{"head_dim": 32, "activation": "gelu", "norm": "layernorm", "qk_norm": false, "bias": "all", "tie_embeddings": false, "parallel_block": true, "init_std_down": 0.0, "optimizer": "cautious_adamw", "beta1": 0.95, "beta2": 0.99, "schedule": "wsd", "train_tokens": 788200000, "steps": 6014, "dataset": "wikipedia_en"}
Each number is 500 + 50 x the weight over its row's rms, rounded and kept within 0 to 999. Layers, rows and columns count from 0. Numbers have three digits each. The size before them is the row's rms in percent of the matrix's.

# layer 11 attention output (transposed), 224x224, rms 0.0995, rows 48-63, columns 56-111
140:565547460539498613542461481538504476484466416577593503460525515424379429530560501563505525574540523410524437490471468526423512548489499434503528547511572457420380517531
145:471445529520545590445445572424543479555542481618555450486498525508442449575517455507474529393550568443485495449477482466488514420479497516459504492571464554408379510520
127:522563541514477508501476484507605566416488475462513499423439420410513454589491558482494573521411539507492512474512523470545468530498534470383455575299515470504455477481
147:504540507493541513552510537555558374559481535366525549394531453563496472505493476496495481431492550465511521533533492482586498434361494488540539413443447487515453554476
140:490505461469429434479483456565481550440502453502428444490514494417570425572456451347512459415526589456498510476443457530526460472554507531475542588486562555540591471435
131:497520479538543501508573518463451516547535510509469573614594392499440531458499495555577525620514523488447393442490598468496527538511420497487542492574452431439476448434
141:482538467396558393506501569526493606506429489414480394556489495496493517375533587443556530509536475479500428546432489546428460540595494470508462526443483582527468540464
128:479531532412556466477603556450457479523518483511501466406556519431541514583524400561512578528526412428566409454452474565552533587493592523492557516605586492519547474465
140:521547502533453415470494519433491547527514466440609554483489490463525458500479485576422508483578532433459533528612507471548486486473489532559478504566569526526434401508
144:500577514480473425434565408665568546550529544442486525519537536500438573483476503496467474470431491510503525520497456535562542465517471553546540521494518498417573525677
148:441464488533540554541445494493537628432505516497440505560580528566526511493475401454495508532623458500480492525489507522516476597478459518498513517503528599424435469513
147:456441462425514573478570446395490491549468467507471509492605476515460420496524457515405487475440482556481461540394494443457534469462500536496426489515546448441479558546
136:447458530411541455458395435507456409476576478534447497508500452532545577518541446592479536485598478496506380520489584456543573474563559477522552507527585505539483487538
148:389561462556408470533487451520448516418438448451468491455421470514661544514568532462527479494567523418550471413508472618496539443454443492477567514475548467429458450438
157:426422436404457493495484398513493461572562432577577507554435596510597450433631503525479476475500582500509566493440569400559567527477498471497524584499497460501496452454
145:561499533497501441479550484493548522472513548418508467479518539553508458507557391536474451464472546497459475408553499503481394437506518374495506485483407447413398418500
# layer 11 attention value, 224x224, rms 0.0339, rows 49-63, columns 56-111
131:561434435466474506459578458508514487498421527489573517404577445517558521468482490542510512555461493512516481531536499466551444505550372514495536444489508516551539521479
115:436525510482556544463539498540525496510494490550529437505519432487528486594457468411400509511495430551434504580461577469456542536371474539415405410463511460577561481545
131:421469503511403508491489549428560526448500399489449485533374563569468468547434507525425477546457510507465431446486492469525482525596564531495397589500556531470520498531
125:596523479581550425598533503552428450511478510433507541550529525482426636496502468530402468499429470462498513425475524505440525548486489388436498456518568453372470535523
128:481519465515567501508397503556509548502500460514517555539409602459469527530527479508434529510541459491564489483601438478549510522543430517430542515492551468533489574567
132:472611604514402534553435479529416481486475468489440586479555543509433530529580446510505472468489471469409516519515496542451447493474428468395396521503463466513528552513
125:530445497556476490380474446515445508597448519411467580477475490485538501516482514369471519530437494538541450602494504421636561478484527526476523510511515466444568434613
127:367468486459468477573651553543460521525529539518478478612520595524484525484507468404484499487513420454486482500460445542509484482426471438470517512519540535461551468498
127:512363579535484470494528558538454509492512445491461441511456508487516450514516506494531514479493553543563534555489578535495518526552505596419546545468433572420471501488
133:562530535499508514551490533474482445547480418456490396500516519461569514451493496465574452491491379518498523512404503414579480459552522564492432480470505547447571476562
132:574414466430509509417453504548507465427515520564640546458596559560531449514499561554503596480526521520496469391419579564497506575474476448437558488481506550502520520436
135:438501443595438500440566460500487570519427464529465594555411501502444489459353539419583465507491524478494551318516439488546537438345534613438469481534448403492464541520
129:427385568487574461435537452457521504532527425620491467533542500426457543424495440529460478509433449470512435455493424478545445491425473536482568533525504544487571525573
133:495499613480520470544521503442443485469484578502425539492638515467436516493486544434447530493508453523534502431457474493608483540564550508494489484521550519637456607486
128:473503425448530472497438460507492517536466485523499524442541610577466433583489523473439468538529506514456534539410503493507551496548653560441570421497580423543536532474
# layer 11 attention query, 224x224, rms 0.0358, rows 64-72, columns 56-111
042:512409502484521447522511466491504425447477467500443529557496451541546492481496487467478545464449488528538586532488566477506511508499436521602510414522479578558416481461
062:507478447438486484439451522545467455570533522500508465419550497473463588573589588476614439517482480472542528463460448493486454459475485555519492560521451357512586485525
107:529416431461459549549502589604466501463517511529534491466568457473430487553465550560511461479569472430538544504410455468489558550443504537489456501507519376488562493536
108:472514590438523507412584550419489515520573523485491532515509470546592550472483480548459494529492571578425512525581543474432467451541542458475565509599516550469540451508
044:522544536515426506337452497539527493522438546505484509494594548451515493443478505533573474587454463583582508427431426510474455512448471515563498554485481480459531488454
077:503505523490618450513432514458527562540593469498533538521422499508559558520520399529338595518561572489468518491587630524451450462507484582530512482543516595554437496435
066:454563565502516452449557464410525476482576478427436458521494457477532537479536501458553483541446512621483463541542496556505523494586497528501505511541593572463418461491
118:527507455449563427534418453397546511563530511483388477506431486494463561464457417460490466577430537552475495489512506562518503487512528527541497471553384539526447565409
097:451412479479533399442430525583443606463492577526485411518427585494421505521445498468563560454449520544593407481539501566545483440599481441519506615501501499473517515635
# layer 11 attention key, 224x224, rms 0.0334, rows 64-72, columns 56-111
048:464522466573475535504564458533533539564573411577570380432449532475496509570508447568574416507568592456543479501547470585514450561451529416397470537440522513482540552554
075:522430491518521592598507572498531557534467499490547465560475503519476505536475416717530542527547462525513542510475505489481529593454537522410548384481535530453486528530
066:526378573478510519601455466442558499603416503537485554539464401446430504503500491660465498528563569436539460504415616510424512480422476445418469395484487513512530516539
085:559485560519503525463548454398577508498527528494446585445525528478524480441436530484519534447527533496457599457524524510459471390591487468512479520525553563457473559559
046:500499460549563483448499528473481457514456445605397445577517394559481525451513417518476457459558575527422535492496575449507545455531593488408431498540521405479452392488
068:510492449509426524451533455473485473487495474495433483526536507511402427468567542398468446458503537500502469485455526485540493451527482477536461609516503450492543481443
109:496516452521458481380549573498462546352556482466554525480519504550490479481520558429514513452480522502469558530565429446515497461590507510507490649549516469460528599530
079:511407541443577566523506477438527464617497548483449459489487516464362572509495494563564555577484538491522454475385407521526441454424509514493452453477468519419519494477
097:397477476497514419495506495506503529473483497480562392547551555484377529537576515414469483426505533580561428411555632458547443514565369511516440514510486561510524462452